config.yaml
n_head: 4
n_kv_head: 4
activation: "tanh_gelu"
attn_scale: 0.125
tie_embeddings: true
init: "trunc"
init_std_up: 0.0245
init_std_down: 0.0
lr_mult_o: 1.5
beta1: 0.95
lr_head: 0.00425
grad_clip: 1.0
final_lr_fraction: 0.0
steps: 10256
dataset: "wikipedia_en"
Each number is 128 + 32 x the weight over its row's rms, rounded and kept within 0 to 255. Layers, rows and columns count from 0. Numbers have three digits each. The size before them is the row's rms in percent of the matrix's.

# layer 6 MLP down, 224x896, rms 0.0498, rows 0-108, columns 768-895
098:100127124107136179150186126154113142157083075131106170154168145085147137112113099157147164150113156112133138171113134191160050164153142141099109155149094131147194122108135133146098164146087155138138124133163079188167134167120100105115104073163087144133138168100173172126089145127135054132120130180172161189109126127109105114131175118194076140165098164141091109188156094111129186170120
104:118137122112107145115128147132129148081126125154128170159128127184135058140065171149066097088069125109122131119088096126146109126094164114119108136093148069075159089172109139158147132158146083134113120150107149121061161139122095094124158130133087135111103120074115095139152170073162113070166149093114128166165216108132127114168095107146168111147103060095120058121134102145114088065158
093:109169105110122138144130121142097148159106150148187151125150135099125117166108146151147149212157139089129088123082175137161138092133084122100149140114110130122143158149156162138131165123118128130073167074164125099138138097137131152118117170073130093143188132117102146147090119123153094108123107112084174202125084089167120157152160118155098138110160156108116141040137097102221118120116
102:093101077114170115088115176073202126167121111132155134123207185147096078098130137087158119127166188143121145148075167108121116116135105098158087072180095098124140114068178156159126108128147117120098143079094148165132141117084163110091197116090104116078101127140148172110108135094157095094130144136133138131142153109104126199112097097159163094102130136155126177107115093120129119167149
096:137127132044105150097082087105181096130149143151095159108156135126197140162116112100103110092117073128097185136095119122102191134137100165142092150175121128175141086075133181118100158133096104125144127114096099128120113112134120121172128107124196069116149140174160137127139165136166101061101144167128200154177095128167118164090138059129095148133125156127074083152138125095141180146112
099:143105094122131156064159091132229142145119130132147098173100133106073132149108151162121175121100172089059127114121118063123082114134128077135128129191113103147166086112169102122110087068147117180133118099157122147081125176081180123125159126121113158090077109078172135150101113113121124115140125140100082104117083082201102120122101163094101079145095141168091103095123070097157128069117
108:106183137086147156175134214183056104108110139148157145131167166100151090127152184108109153091165162081190134116073177157174145148134179141131165145171141157165176144168137137137111113174143156122079128193176100109130133164132139177136140090115137129149151154120188072118136085164191158127113119100120166110128149201062117089152136126112165143119175133172099163212145116168200108179126
099:144139136133124166101139097180138148083099129176075154080193144142131111116181058143166188128096128088147162117076115196166113137127146125126156110129134164069187091171170136097029121100124121148135088128114128111161112117152148094119097102120090157121102138088130092127187116124140172078114089190167165105114191115131168110135147099196080096148143141126100167159097171151112082102122
098:175157101109146111116172139146122151177109157131135089106044078078049098130123093124171174088121101158135145082166217093161107119172120156133139139142106143168126148114120184152176099150158120147122097113109112163161084184095123126109129140132132077155162155147141130118161173164124157138125119108141108102131050114188149145099143146097210123116150131137104071164172103098116124116130
098:118171192167164112140122101171103120056093145074112190138139159125094098101174115120143126152083100121145092121183113175165141143176189157096108134087140120146119129105125081116111149140135105123151166162089133084083148128084081147103156052087138111184131115162096098097135126146169127144111172157170053077154151133136162130172123138098062145060187134164098174148148160153148124135135
098:159158142155079096070169119131108152082088166098079157138033088097106107088089167120137121197166176107092146163172156144149122136141126091118182113138160103054148150111063122142138118129083125140155089120091115135145127152141094159106097095142105136061130162156200157145138144095137099077139075127141151086116124108178178110170134073111091126077125136104142107213096115104102123164132
103:166097122136153135110140161160138156177123072070161100106041128138144116121142120118114124093081138161110129067103152194136148169096107124123162179086143170132094066132133136098132094150091134154098074088100149061202138176163093144149162096110091094160109119124142138177114176170103151144159111112083097087073120098139193059164153128110099165153140123171168151081067042123111156136132
102:103123100149139146089105116159162140113151139101139106103155121146152170185170119180151133096091093176114137143135179061145148138111078174165133100092106143137148116111171102089126105107158133149075121102135125102156154134107078143122097111118097113133130110131101128066149091107134139130165067135121109162103037132116149103134119100136143181136134121108156133117139131097154189150128
101:131173134176099138148088188127123107124118156084110148175138111175129146155122116108118102117113119099157126083094076101176105122150093084136113152137106097117156140095104117140106155150108156134133141131105150070116194077078080158109080098128093145084131112060126156116115137119127165165124130156055088211119121148158133076123157157156146133157126126122138060092151127100165208124134
095:084134132106143063093138113140117128187149124096084141113149126136170130129138154165142077202111109161132113120127124105135133122154116202170197129154160112157127139125145143057108161095168090104148191134088087087142116164173157152129079106151154123140135124144095122144116180133149174162148160141086109086156092115124076130148111150255138172085171126145168139109200139055139161114147
094:113128122171089111090114163106133153137151108124156102128099124173157139178079166130090100185096144138134117155204143107177183171118147151119124145118145128096171146129213076118068128191114179130099118100165121096121165179163142093136186146144154154148108072078095091136115100090109150127123159162082112151137087148165149173159178170129130153091125160120170109108158115151098086093182
099:087081103168114108132125128079124128089140096110085150136112091192089135132145126108085092145102126081121087158097148046123138129123101164138100150142102093117139120099107152067125199151154140133183068127094147052144110145158145119158065113105131122121091189151101156183104120104130202096122173169119093150110082122115148159071168081109089089147129098132104142151160155176143146182130
097:140163169148105181203111091112069148100192135121159172118133141116166107040090133087151136108119122107119102119032156113067106089108108129134143090157109087163130152162114138115061125117149141143086086101111091139125166125078146098075108099122061173136137139119139100172104105149130112125145133099154163159090163092143129073146134134111118174111140099093123071132166035116144105115148
103:148151110104108122124115156141104127134140139161089097101151118185121154115155138138104066145178137119115089133141113091098123115102076127193165120149164155153133144192116134116105114142121101128140086135096040117163090095104135168126178145131114129174153152101134145136118128115096114132117144118067134131216134101143109116119136138158170119136146137106140080077116155173124196118123
100:145089130161132162108120160120122138126130181122142117113128136068129112119200141101145189176145106095135134150103122134139184086124154168100129130146124153093136136085127151166172163154130112212065181150129115131087127125158147145163092110138145149138113141135112126159165126141093168088120090114145094170103134086153175109165131083168118143138143137127072091130106107123108102068137
102:175168086125168158138098146122099140132110142157187162111129077122089155119075120064111155074098132089123118073158188128133091129151101125131095130099114178139114107110099159108078126084155106133142105106146106155143143132102092149238138110089122152164125139165106129122140123138161149113200166129181157138205160095132123107140105115171117115210108133081118174123103130160111140102134
094:051132136108130132164148119126076116061098149151133158135100080133159104152115169112118121152135099124093125040111135097166109171127123139112115113134146146107089164162135135036154145157085135155068157131144108163100119139066116151161075152172064104152165132101127122086131111079139097164140144172158130154157139111151137185087199147159075172128202102122142159183093102140068181118138
099:119126117160144141140150168126182132142132117166131152104181103134088109136141107148172102204126065071051151125144115107123121197151082147135135096093137111136149139157128164117139156098140141106164119125139151137177165100152062143116138167133161115183076104036161132100175152071178103117146132171193153194155183134125084128147077163105121116176046094096089180142133143092121150148129
103:123113154114129135102070128163157151094083176126110128110128082111190132087138131094165109125102139151077180095175151061110103119139145170172161191136148148155137119127149122129157142099113145159124087148092091155124113123131116172147094090176100079164121198184196123136161175111119170178118106177048186153146115101132115081166121137104120092158099121178067156169100146097171090142113
102:106090095085175168070118051120165158174112149108144059148160101160093139136155134104156107185162140167096120115076141103148070095115150093110131183151139168144068187096127123145123117125143113188161144147095090127158155162127103123134133147082128088210150123168114140149160128147150163124122105098192089114157124118083102031170105095134150102080136077127113147131126078104125135128121
100:161144136163110093120112125144145114147122061164082168107114117098116185128116113112111092138095116153123061142144108127142143060088201113075130209159134112124156169098100149143144069147108137170166119099150150121129095160104153122141161120119124180123087092136121131114092122110073209126133182162155158227116159156127142075099184115115117065130119108140200153163110082128170104096167
100:132157159114117158122095159158084153153196175141121117135171153067132133105064108112157135103132172199164070182166166126153088118115129143114126120108128144153101093138181117136128111072101124135169161144118120131199127144092090096063096079128119123122137130091128120107141127120177106090137092103169123102109118155094109114146108122158123097210132181137138128084156087165019113122099
102:128160130132158143144138115144127150143169121148082057070168089087119082169136079134167148130141101131124134160162142156116095179111151129178183157103119168106139210127047127127163114149093161103155145149070102156059113120125100139082157113112145122189107145099148158103186144111084133143141100115165215116137091099126139119128102107118149225105081167160184178124137217151143053069156
100:078118083127144130133097096137144143179183109128086121109166108124124172134153091098117109071140155122096118108138117113170116205098132105196130163127093134214165099089160155134111088173134155130107121166104154115157136146091160152153198134113172095142120134209083134142096136094152081101102130129076106057140117100153149137123146080060133140124148191171064112128135154199049146097146
097:105120192135087115123157209099114133109151154153122146125153138150147173115144110144114092118098111139151094115158120094086131151144114190117154128046091110181086109106130122111166121154151148147138125132102157135131068118141177138098137141125123046137141126183133117161105115117122146168171105103090164124148128174177107151098151121098141070074182136176141168145126102155136105182105
103:124137100080147093096160146130157153119177113115097197165090130152133173103131067118155098156188105069151133139139090161159119096120156099080098113126178145142072123112183104073096118189094152167098125142163080178133090154105157138148145141144154160129139144100106140108105138140159179133072097109087139114135114092098102149126109124082152132118147113167152168108123122119112124142144
101:046132127119125160066128142165166125118116122136121131109169151159125153127133136117137150128114167120096209176051111132110148170142113148100238164208049105109126102148126166160092060124101111112102147077118160124138105121108167169119142088153115114101047151122120124105176156136131142141118112137148124055102187115130152126145169099089106069139135175117082087100121096054153127176121
097:100126148138169161126146108067205120127107112223111130118110093149031131139121132146145116205114144161098122107134118155077163131143133189093110224158152122164119126164149134130141172083126114112146101150084109141168146106073074121167175156114126135206125134142159099183159078072045091163154133152125113159093095164110119082163193068141137127132174118110091141113158142170143031167110
102:125113141194101118107124138126183122110112068148101083169104129058148171155153101120127106123120149126163123079165182059152070100176135120135097038132107125083098138158139111089100133147153161085095111090145118147129119152152113129169202161123098136172149141158167141150146152108131121133121118111147065147120139106155126149203145086173109166143097161161156123084067131112156181145123
094:157142152140129095117136112092062127102144140127163148132117088165094143119128140115108172202132117166114030103135107167132071139140105140087122045107135140143143076141104156106144117134097148082218132061093172145105139171198140119189136147127098170121117141127161095192062112136173142162136166120177149076102139167115107123133078122107150133120123150164164162141134125119106138150157
099:122141108154136136095165109168086140091107112143142132104138163176115170152151134096154145158179099110111102150194102101115154065142145158104133159144097113103156102141113111110172136073130132134144124107104145140069068154141172122100128198160151221131114106098215115143129096118115084030114122150168151165129102137118067141165122105112152113117166155177088147129137106193190100118140
098:101151129083155130087150148094113134130169148151169130106189127152124118105086142145117170157166153117081101175137121155122122104086182083137121097151175067139136208134172121123112149172115124119179152143146135084116145096086122105149137137167182097147124126098102121172108083151152134165110067163079113178141141117117154152152150152154117129100087102158174141124158124182140172136136
098:115060118095120195064094102095150145146152103175149169132184117089161180120119100174190112106110153149138079144175137127100091091144145101153196205136141161141085140101121080109129150151109116166142138105141117129156099096132236109086089084095102177151102079211095109096118149146148142103119141109180188123154156140157172047137148137096124136092141140091085133019129168108102073151096
102:168118090109139088093087081102103148116116178082157086151101141219071154122079174148122130178129103114120142093160190159099107125161090138158155121163161101140129196089089109093131110124126101078148153129110124126069100159103114115153168106160105128155109124164121146121103131062098078188121098139087132122128083108118090166139157106110106120107113113096192099113105125069040119166112
101:138142102208125127131181122181099142092140138148187128160158201109083137049046055167097120143090095138070148130156101093158120130116176150190198119147089099156110106086140112167105145178162113143129121163125139115155123113150147099124123109170113088131087122147101090113131140114145068133110095094064088089126142097155178086145098167096166094123076132081106091142136168178118080116154
096:102176127130080139125113123114145148121098119163135175148123170080103150086100160142134158106104084127122151107168093169154101121113145115123149111124128131126186142176138150135103120159110167129189131118186085121140120132137140107175096203128102098119102177151090075097160096144099115113122077089076121115090099125132200144158106104132155161120136087155107103169138131108189152122129
103:067135128094134117165135151131150116144146075130145125103096145148087134088139150202091103149109080066082147075143153137147143132119162112107096151120129103103099126130086171148076133157130100130169123078102101131082154116122125146133095156142157076124117132099099124130115065125165115114167110123099143093191069105111133131135128163040096117171123133116190122147123148140096089118133
103:103058089164076124147155128108121144087127090141067105124139167141092091167107161114144090173107070170080109142139151098164142150129137127172147149139065102077092164112151074150105121135132177139116166119136133137089130146164138104128109128143150109145141123160132101117147149110138116067099105095159155126097088186128193114095121159166106134128119095162090061116116181118146079108146
102:121190157104145140190141095102138121133130149133118174105115105100123099117167118151121084131175081127123086087160082133099110150113124166160167144118124139188160167164124094122163154119097089104206108100165195122116149138071102134095166104195119137127092129063165102114154104078140129082126098148063074185138072093105118154121070125166100125122122139121164135185129109143105134167151
101:139145171027146139127115136151152138131128120101103121171186123148066075170114113150109180099147122126103083146141104109111221148206101139095051139154118138115121126119116121139148123093148122083090130115093099140163110134109139107109153118126127113113108147097100171141116089112151186122117125120126110122156112118042123122124085160166120091132134146149116142171110036082142069156123
100:107127163101099090133112138062152160138142155128085112132127086148104121145153146091159125039137131132116096119085109103122061113061149095131163149137154184161133169107087157097096034159113148102154198144086129157109133158112129099075133056134138138107104164159153147108118129091068147137133113160146125171172061116134135133130122198216196134102121177139140140183133164168144091104136
100:103142126123184130107136130119088142096120097147168087165110129108151080140167172164173107149089139133131173108081124147124147132117067077084085067081121129115113107055143122104152140084135158141200168176129103141121083180198166137111140130124085117146101090107141153122124111159109139150172124140097200159130112127127050109110143164097084137128074112055090138136146162089081081156149
099:176158139112123109145094169156130117139118159164164087129106178122125163146083208122097188128162124162131114190119134091147158080091103131171075124120146117109130095170136119173071167146072149158124133102126056100145122123111109148127170125148106120155119114182180171096139104143190125149117104128132127192068188171120161087113185145147155195143116082141101141108129135149131104111104
097:143144143169149141102193147098149138188110118100139122092146133159097111129077131092091130086131156127142148088127053103147176140122146116095087108168125123141149089082112148095135100120163136115087163102140117103164094095130095119105151037153146106143155163082089145117143139114121111165128126183125139187138172142109152116087115134142119079188135144155196140056139108173108157109117
104:082124109143128135124168099143166119161124136112108166129114060127122180065200134123138116159126115122101141111104174106097153124127141115134076147089137133104083130132102131052128109116196146121173192082119126094159100068190127144146125140140160198119173148136089171085111113144200100094114127144168068096116141148072152105131150144092180154137155112121150181170155157105154120172117
103:145106130107122159105108120122101107138166173142102078141114100114121121156095138134113169092150141104107192107135171161113125185108158082124121174137108098079139129156136080143119104125156097154140121175111099099144181165112169136101065153126180093138137113173048134175114129141117130157146109139175141141175165161134124118063110130177151128060162109130180094065108080083160114112126
098:172118132143073149110088117091138137104116113146146143109121121129054151141165069153142135119145090087111086153047142095114132136127147115158174144143120211192141113105146153147114116181131156106117166115127121096084104149125142135095093116137139143090151122130127126131142085107109133132128082111142228125128138158134173129100206139091176158140151093133076113209141161163197165155150
107:141093114099159159112126136118114069092128099131100079152142133073162126128143072073110115094124111051143168141116129135161118143125075129098150127114095139100104150113122147187210130120157136114097198118130186244127116146145085089162145159122148106145159074156072044148146151188117187155161143137127130105127165202126135081108138182147110134148108129122125112175142128126124141117137
095:112118132118151117128145150205090099180099188141135150115128139112081106177169143126126130102114173117114151071104115135115159143170108107122107210146173135102174158113147138103107132120125106150130170180125119149102095111114119094171149142100100135155231121134144152172077153127112174131097125081107181161147152111129124096166148093157134151133122123138139092122172121106120105200142
100:124136149142091172066100074142104124182181147125063155153115109138159140165111092107107110111180155160104115126124115228147134097123127137177089118106145157185131175150146144177180162068131113166135158111137173057140139147102147188155146147121104142140166126163100159105107116130127105137127122104132095133161154156127062139142119099124097104094124115096152147100142135123196191129132
100:094185151078124091143105142118098083139153128182110129155096142185167168145085167114162144178123133142167095122120116141149103130088110130091092170097092140161051217124197108088167117180123140188168148111123109121094124162130128117137128165094082154105159087202127118130119117121115118129150181155134136149117176139130109184135145095165130179164147120120164114095152093135125118110116
100:132111110156133137114114164134122108136104105096131113124184033110144097132130074155132098128074128135151100162162139133139156180100106134161117049111113136176144141100135113163097142131093117169126134126144115123113150126139097199100117069117092122140121096130143124174159118106145177117109145190109122118189133128107092132101140172127123117146105157145165132157119140126161107081150
097:115090122111173151149093144130113128109130134104189145175124097117169176137133146123122104126125120144160153120141081083134115091091149143131096132120112124193101076073173179145184128100189132165138180063120181133110169123125155167099197154106124094151162086111200121137142098120033154143177171022213135156109149071148166124127104178066139123106128127127133128113146095151098157109111
100:124086122128112142110101090149134107164115086145119157167128062160155144117113142171170127185200098106138111128110169127133134162142153109095064152135159116151159160091127117165111114198119165108152163227135106116086099083161109135138147139146167104157147127086156099115087113143144141079139193101100096149162170115105148089125171091128102131115149096109134125157117143086161088080091
096:095148124152124072059097150115137098109090114066095087152148144168139178091147093105142057113190148173125095158138087136092117144127136124101060130168087112112072079141086149126157167084117111144145103159137047133130101115141060158068159165159161154144142068125089172123115137141118120084123090136104113101120122182115127165095108154176116158103159120089147126077142187146102113084143
097:157091145111169034172104138135166145123133129110082134152132073107060114102169155127133112116124175120158108098056119084151149178131126116183079087134103133122124101129122153182122132142121101090165092105127156156079121149157166180177142136102147136114124158097149068083116096111113155143074117141118080109188135129146158123111106126144109128133133186122160162117103090124149141083140
096:133135143121126117149127133132110093004104176210120125100170175132170131132147125157116095159105122114087146119078129159122090124127145193111151103133162082086079151152087115175171072107071142098132104137125163141140107141163083106141091171136111198085152112143147081162145128167148120116140112106075154139120174150053118099155098079137140099143171180133151105130121116113118135189108
098:120116089144078125121122167200110133105102180104120148142121088164135178116169131150165093142147087185072123156143152135153129162096130178118120140090184150098131015201047098118109083163122190099163144114142186138124145124150131086089091085144114136158068088124152190127102127161117116120086153130184093133132123157102214107128070132140133124115109085130119179112165214053130117101136
105:118114165133186168128094131134065109160161174071126113120079188152147175130102110108156106136124169147165107140134149105108159202072108084176149195086100099141138077167154104133146138114158134105068127092088234148134154064158109155119046106098149149099122142164171117088136107112108085174129182195134099154130112168162095150091162131176153132130112163134159143126115154167099125128111
100:156131176085094116150111131086098140137106126151147083131179158108146123145108139134167128145089118133102131158150145095079082070102142152155142159078191144192138168132160116175112202146150093148152124119119116114080100110125141122108127209142137085120095074168143103150119156162117084129136030086061071118103134150118104098115133141105140126131112104142116111169082186091127121167157
100:140183145163065077151139139117148080122122104094164201144091106084187072140136157096079135125170105046139134130174133108115104193135134140128076106142154107090145104120126151114107133197151135154142097118158144145133128086145113142132143110105173126143151132128094117086113070160138140152146130181120134127150071156124155073148141144113181114115167161145103141167151114114130075091088
103:104180149129174095163131110136062117154145171100095167106132161150183141186094130150130168090117118094140056169128108197159098091106166210162141091115145169171176207113125091122077036122118122108176128093146167133142132154130199134076128137167171120136100091172070151106164139146118152115116125178089197142134113142163155146146124070146147114136118146152124165127107119117100209184127
099:161155107115107135087176134131202131163087166146121146176162119139126129104154082114174092101112163117156159105117128129162115102147105136165132115095160107166136127187119062180155144123103141082122151182116135115125142162155115172164151128058071125123157197105190149103123147107177167125107168142134161154097165080135130098130112115171157064081124156140138120187143174135178107140149
101:098108125127115145153135118139131098129105105111109105099200139111154112119066118095180186076097178087170127083126130101113117141101128128110118167152180172144090183150155122130077194112107108109137127141130160165108123109075147195112160114124116173144136081101097142099113090094128101142117119168128077070087107165098107123109064134106097103183157117132177152044082106109210121159144
099:053136141144152095104190124103098124138090103184114103123144080152174087125149122093186151137054173112164157116184096135136160087133142159164168163137147115129105100108146122106214097128159075137091143158109143086145097106117103185134168164150133070152168148124138103137141101099133124154107146132107111096081117130147100109127159130171116141187173186069119071176127163130095102121104
100:144164119089107145121102073201113127106072161088136158134140088164082126135118113083138164118175108142096106076134136137113140174108125148115174071140094110179180104137149121100115176102152137119104137088086146196113150084176111165123146099154100080119145099121125122183131160130095078145115171139205124134142174170134129150106172136189124138115144141129103136170185148139142055108085
096:164069163111107128133074121156089107092107069118102088167170113120128164140092172138082123140157124172148117142162162105097157128141129125155091153131137087103070090170165121134114171138119161129126106092137156076093156140149142056101127148119099114125075101200118164104125112140111087115122162133160142088148094154151137177107136092113112148155110178120103125150136136150097090214124
097:191166165137150143164160095163132079138104093158162163061087135124112084149149160138122129127100090103165160167145134087132093123151166111118223114128125176073140097165140127083139139159142158107151132166178178105139110116170145170209151165131120163159149112102120092093184133170092112168146131102112132110158201114094137143150150076099095138124160110107165094096142094107180146158117
094:127081119124189131168145131109194153144135126137107147122143129080092120126189120121111070097122104122100148042100138148152105078180085114156127118186209137103108157120202131189120104120125121122191087148193095087155142116146154097093117103124134190099091099057106109147119079135119169091144133075112117112135133118083129132097139132165136110146152109192100110112151117082156107180093
107:146156165136131196119132046164133104133122202093082098098093058138123119180093136172131124077124111154116166091140163101161094164071081178144167151167126134169143131160140067182113084142115108138129073152142153133122143087119124135125132116105131112133113133112155140107139122078100143155125105130179123117149129155119184186143113108220115179176098080129155187152110104191179145188110
102:113090167124087065165131118114123171126151103137132179083076149089155139193109063064158112146201111163144157180164130139128122136126137080114072168130150123113135063093163136072093150144107055096179055103117093064140119116146137175155119172112125120120139096175155091156132125113050120105095078068133108112162125136123087133135161124141171107111123110126053178093128110117111082117130
101:139134129102137158180141155065101137164167131106136125170165103090095108078131155111093173160182142114129220097112193098117133142128177055120114103151104100143188159135160146087119131145095116103162178166135104093151134133167118116139162127193146116098147099094181141163157103111166159135135133193072074122088140171144100167090153137074114143102101199114151111120137079029129128186134
100:189147188129166112159126173133110114143153148081085124096159168117067124187175122140138037161151174066085144130170082170130149130128115170180118089085169166138118149101111138152166154193109160147096175122113169138131116125164095090151121108079166141146132153141085104162124114063116162084149123128154098163128151127158217139133141058092085163050188131116115163138155093130186111082145
098:174103143123122080106121176138139126113123094151114060148179171124077123131097172147148101057131151118132196085108123137067141168125092122109139174148168110099126150076135133087124098054065105134128129145125169094114107076109132133101187151172132147137143130142116196143122145109100124147160138102125158078150097134094081096158106147105158076135110196098163128113168178159120115070153
100:151120146151070126113096143100095100123137103088142066108146132144131137114152141135135138148152080102120121124106150152143110122054164078128170166136074148156112135131133161149139121167111150113144199150194073137114153111061164110163127102148101151073101168103074154113126124126127113069153146164149114184098154131141161097146112101136158080125095103093124147103125193123084132056121
100:142118127182150127102137126100131114124021119115178143117144170164107132133078140147143196183136143086114186149114153166114078151138124097078113152136080080131117129145078136087105131125103074166106087107118113128194116157183153108112110053107158118120148131137145103116103135182145158106127098095149071144117123114160129083113167104146131124132103120124071154136141111113146160140102
100:149102058090178108154147122084167143192136115106177115107106105096121112192151164161136143113094132117156054151167046147146107118152120123146136120096124134144136181157172169164108142123120128111163129145114112123129152144087183069105179086132141131093153143107158162119115110162128170130149147101110141129142144074145112124154191118198060182090198094123100077113169024191186076103123
104:188137119115137150188155138107070113082145138115180106144121092131153129170120102104121137092150106144176140168126101151137161205164053060114154125138134152144142185117143110129174122109110141144109118179146183168122128151141143102097073119112159195115134123123136097150166144092126145086128113147121182099099128091135089146175111099060106075084112118123136146116144112122067083148102
108:085183120089185129099205135115178132141074210154092149111099116107072091133104113127178102128145161113099076159119147097112113136096149089142095126063152147146133143118157107183129105179142188094129058142097149083166117107162109137118075117160145113177151186144099122158090170108107115134140081128138119156151143105116118133170042141143204167130118080151146135179078127144074109133149
111:164052152132181068052078137140203097102142144083111148088154070106206051084134191159125148102137143121126136175123159121127134148097130147161059127109125055123108092118127170124070125134136127119134151091217108074130134159142111083125160145156177117158121145097063198127109112110078181132070140126089157200112159114092131081105090106111146147104141122157127064129164087175081134152156
101:126068118110115109137123145153185114088105110140143157131140093135150188156096126162138124088133076123153192116119136115120131113128105148147104075102117113170173129178127132146094129100147083181117100187113145177106119109162090145158092183100143100111159104106151163174101060137157110092128126108118102133148096104051123126133113146120084170152142067145127176104132149148119167184081
097:140105124096132155068119147123121093091096167170132092083150130112138156139132159099122147155198158101110144163119184132140147110127124181147137162104149086077152180101101139075134123111126145104148116110144130174122096119139104070140150133117135091144131119114086102066150167087148126148111136152191154117066149126159142139101137106097092165212158173121128133198149145068223162107151
104:105135069153088135120161127147106097153076098143102074135107137097079164101088149159149137155166153159080182109138069167129135107139160096142170138143124085145115136233178177108119063119164140142105114082117153084132146153163121107123116123126126142175099170127144116095080059111144146172097105138163100098161102099078130143176111137148092170142114080086184098145176139178047195178154
094:143172143137140173083155154168159159145134081081133130103158074103092120081085090154080067188073122170165093129087139127130145087134133115129083087066143168075130043150083135181096088159134143145082117098126098153125143138139168093156108163114142151184101136086120062132168111171166108133147155160142134120143148143103144116156127133053123125165157140100193131073110137153156114071151
093:105129143173149176181102103111131137138105149109136149184151123101147121130127152130143202164100125164097112121160167100184133137113112114149130132149153164094083141172111054130159121139134119141095184169105149099066137097195160113083135201130142153147130119201132083142148143104088143098131094128112154041137070177068108154188049140137074108072098096125080158135104170071137050104139
096:147113152175124085164159128102141113151108200086122122074128107109118158164105099155072154119144135131143164097101145144064127073097119149148132175131136164173091203164092152140133101050108106163130111098118120150140117156127168201165105172175184136146140149172083140199156103115111149155143144148163165124134104057116078125117185153131092100122128089132165185106106092113091194123112
103:184130157095157162076108141141161140060127102126149099160159097142141101106167136078163186199120094129136103147189140124122102127178134138079118060070143047145132179088053057065155109128140167168101164148119065161084118146084114080169127111166127174116022104120055079164146161078113175156149144185120079119059111189116118112131122164130125114215157146103197103056102131097158134068110
099:083164144145115040146164142174116107130133149108110139169099152161091080130111162152089086064140151095190157098199117115103066139161162091051098123146095101131125094153083116123072141149065099063145147118094123184170125110210113073141146140159158104104149106155116158100103114119138139117123162138090134076128146115135143132141199121139121122083161133122087153135127114134137140193092
097:091152128150076100172124138087126069124105131152145148159093136093166075109120145169149089136140109118075062164212127049098158067137148183171071151128128148140074087136176085173126112099158096152140148144173156114153151134150148072087124126120109181109151104153154112135087148128110115115108158144152085100099147184098069107126160169078115137129157118108151092145149125120124097100095
148:188103150139129123075131164119114112110175112107097132105104125146127161147187118162101166179163090114131166156138150156111142140060106156094158196175199102097133137150122126110146141108092143203133187085164121067129114127125133133146186164186157118135121122137094126160142132103140143163107136112153145092172121165130090166123137122138157078146096133149165095105175151136098186119110
096:121140138126184028126075135129101130146144130164148100151097174091129164185138173161150143130118142124109161078159158126162120161104126094129131106179113119128094159157136126170123115119123119155105126097114064131091142166111108123114103086112125130110140081193100138138089117153073160154109137105141177161119172136108132173112132129106056140136117097134080075105120122135122150161146
098:104134126075089159133163120097127117093130095118181151134163083118088128189148063155199118139071121089119154122130139100131138047125097176114079132112139163121094149100108122119111105120126151155134077099120143167119178196153093150160118170129072150132109130123135162081139136207162089083153102129171180121123092163148183138145080128143150164141125044161156123108158079146134176106165
108:088122186174114169103140141187089118114062119143112105108148129131151075098095129158132118119152144105102163071120090107076157170119145148085125086080138131129107080134123102158083159084121112099117159094123086165147152138170144152151164105149101180139135175051117149133156130124123117110119127115105108106095151101105042107131124130127091160130112148082166076073113108092107150079135
102:144110143198131147151198129145124129128102187144151154163135101138091133120138122076145127064146117119130140158110066179129143127115094094153107136130116123142164185149175070119139109116174098090163100154174088154100099085146053113139075120128116080150111176167121169136086134144031102141150141139106164142170152106115150118146124147171070118146174148111116106187129176111164121137123
100:156145137140137130145121112113116125198107096188162110102127179143134187179063134084088145098151182090158127117097108150115149157122129133078169143127121136137080159065148155155120154140147109150162138179127110125208087149155100129157177167182179172132155140084105174157118133140058129113125140161145103128137158105124163130110068104176098126168160168139136112120078150110161139168092
106:149146154161126128121130078124071160127112129125162156120143127091164190107113173154084141116127152139093060118118147107173169129054127132150116115110161141159168122217131091063111174135133161111126104143115086170110136115087135124123059076163145060152175116036143175144160116180109113150141125108201153124132184096151152137133074090121110120102126132141176149132164091135149140075102
100:123144089134138189101157142145156107088160163164130156166129084107058148076126092188167137155125120121154184058098082140154129123095088121151184092124147124104172148157106146144097100155107127143124123107072189172134142103140119079138081087135157149149181141171162146161153133124097121104114105086134120076036091089185164138138085168217149113125129095162179109137093122111116045178135
101:128160137126121145077154103125108115119172050093187142129113138145191125158167127174168136131118143134104091100135151124105120153161111147115132084147127090097131100135126143126155134123150109129146177144108121120109129144183108098163123106119139107109107126075122133059141197102118094111162091132154148212126090142122017129114165104156195148145081121132077112111113094175077155087094
101:127131131184132112203095090156075104139173162163105155117113114180038079139060156132096121149118117171121138097153083191128128143099103138141131069093133119103088118165118155165130098185107159138138168066150114098121124101146169079201090133135140110131125152141094098196104181147094123205153152104119186123085137099146123174104134104133137188094057177124162128138132109131132172135095
106:123116137100095087109122140140128122093152140094190174124133140169161104117108131149145127140105102160153101140174125092122135164123090211134091099160127113065153055178165103062135084103131087080174149140101118147132162117142136144202135202147073173137173120206161094127117141152124078046161129143142106220112135129105114123117140131064133154127096167124113105132164164088142067185136
103:139111138085098136133106050095162130089105185101109210122124146151115173107138080106179144120130109133137170131104169137148140106099134129085093184083103105163137145112125157150118125160115115191138105158127142116124178113075096155102069103126141091111131146122116111144154171116109048129129080098137124127171133131092121071183177142165106133123119156125159081113155127126093173097123
102:050069090158099161127094089180180076197109106145139084147167149126127070089073127148118126111138103100105053127062133196091108097173108167119143103134090140162183130103146144127151162129129088108145187092099130091167089100178091174141119138150159105137138147127144128111137136173149114117173154087132171068112118097082119127160082168163089157111095194123159109182102117107183150137114
098:056122109124142083088197104130119152176141064096187137126145155123157171152043126092170127128178129130117148103137164092161140131113125101148145097166082142055139185073119115159111162078143111102151133178148131141108115158126194114081139117149174145147056131125164168175168093114088128154107116118132134106187128180146140096127136139123106149163167163133133039095130170120104150132111
098:067134137152110090148102150080121124111167116124106105150184098107113141165166140127178085052173130135176137126065175152110182105097192128167083164101134162131139146134170114170159129087078101106098200100103130061139143057151123119136163133141133168144122081183114116115117133131090141177136116085128161110113156144132144094115165061112115131123120117135142129148136161060121083151123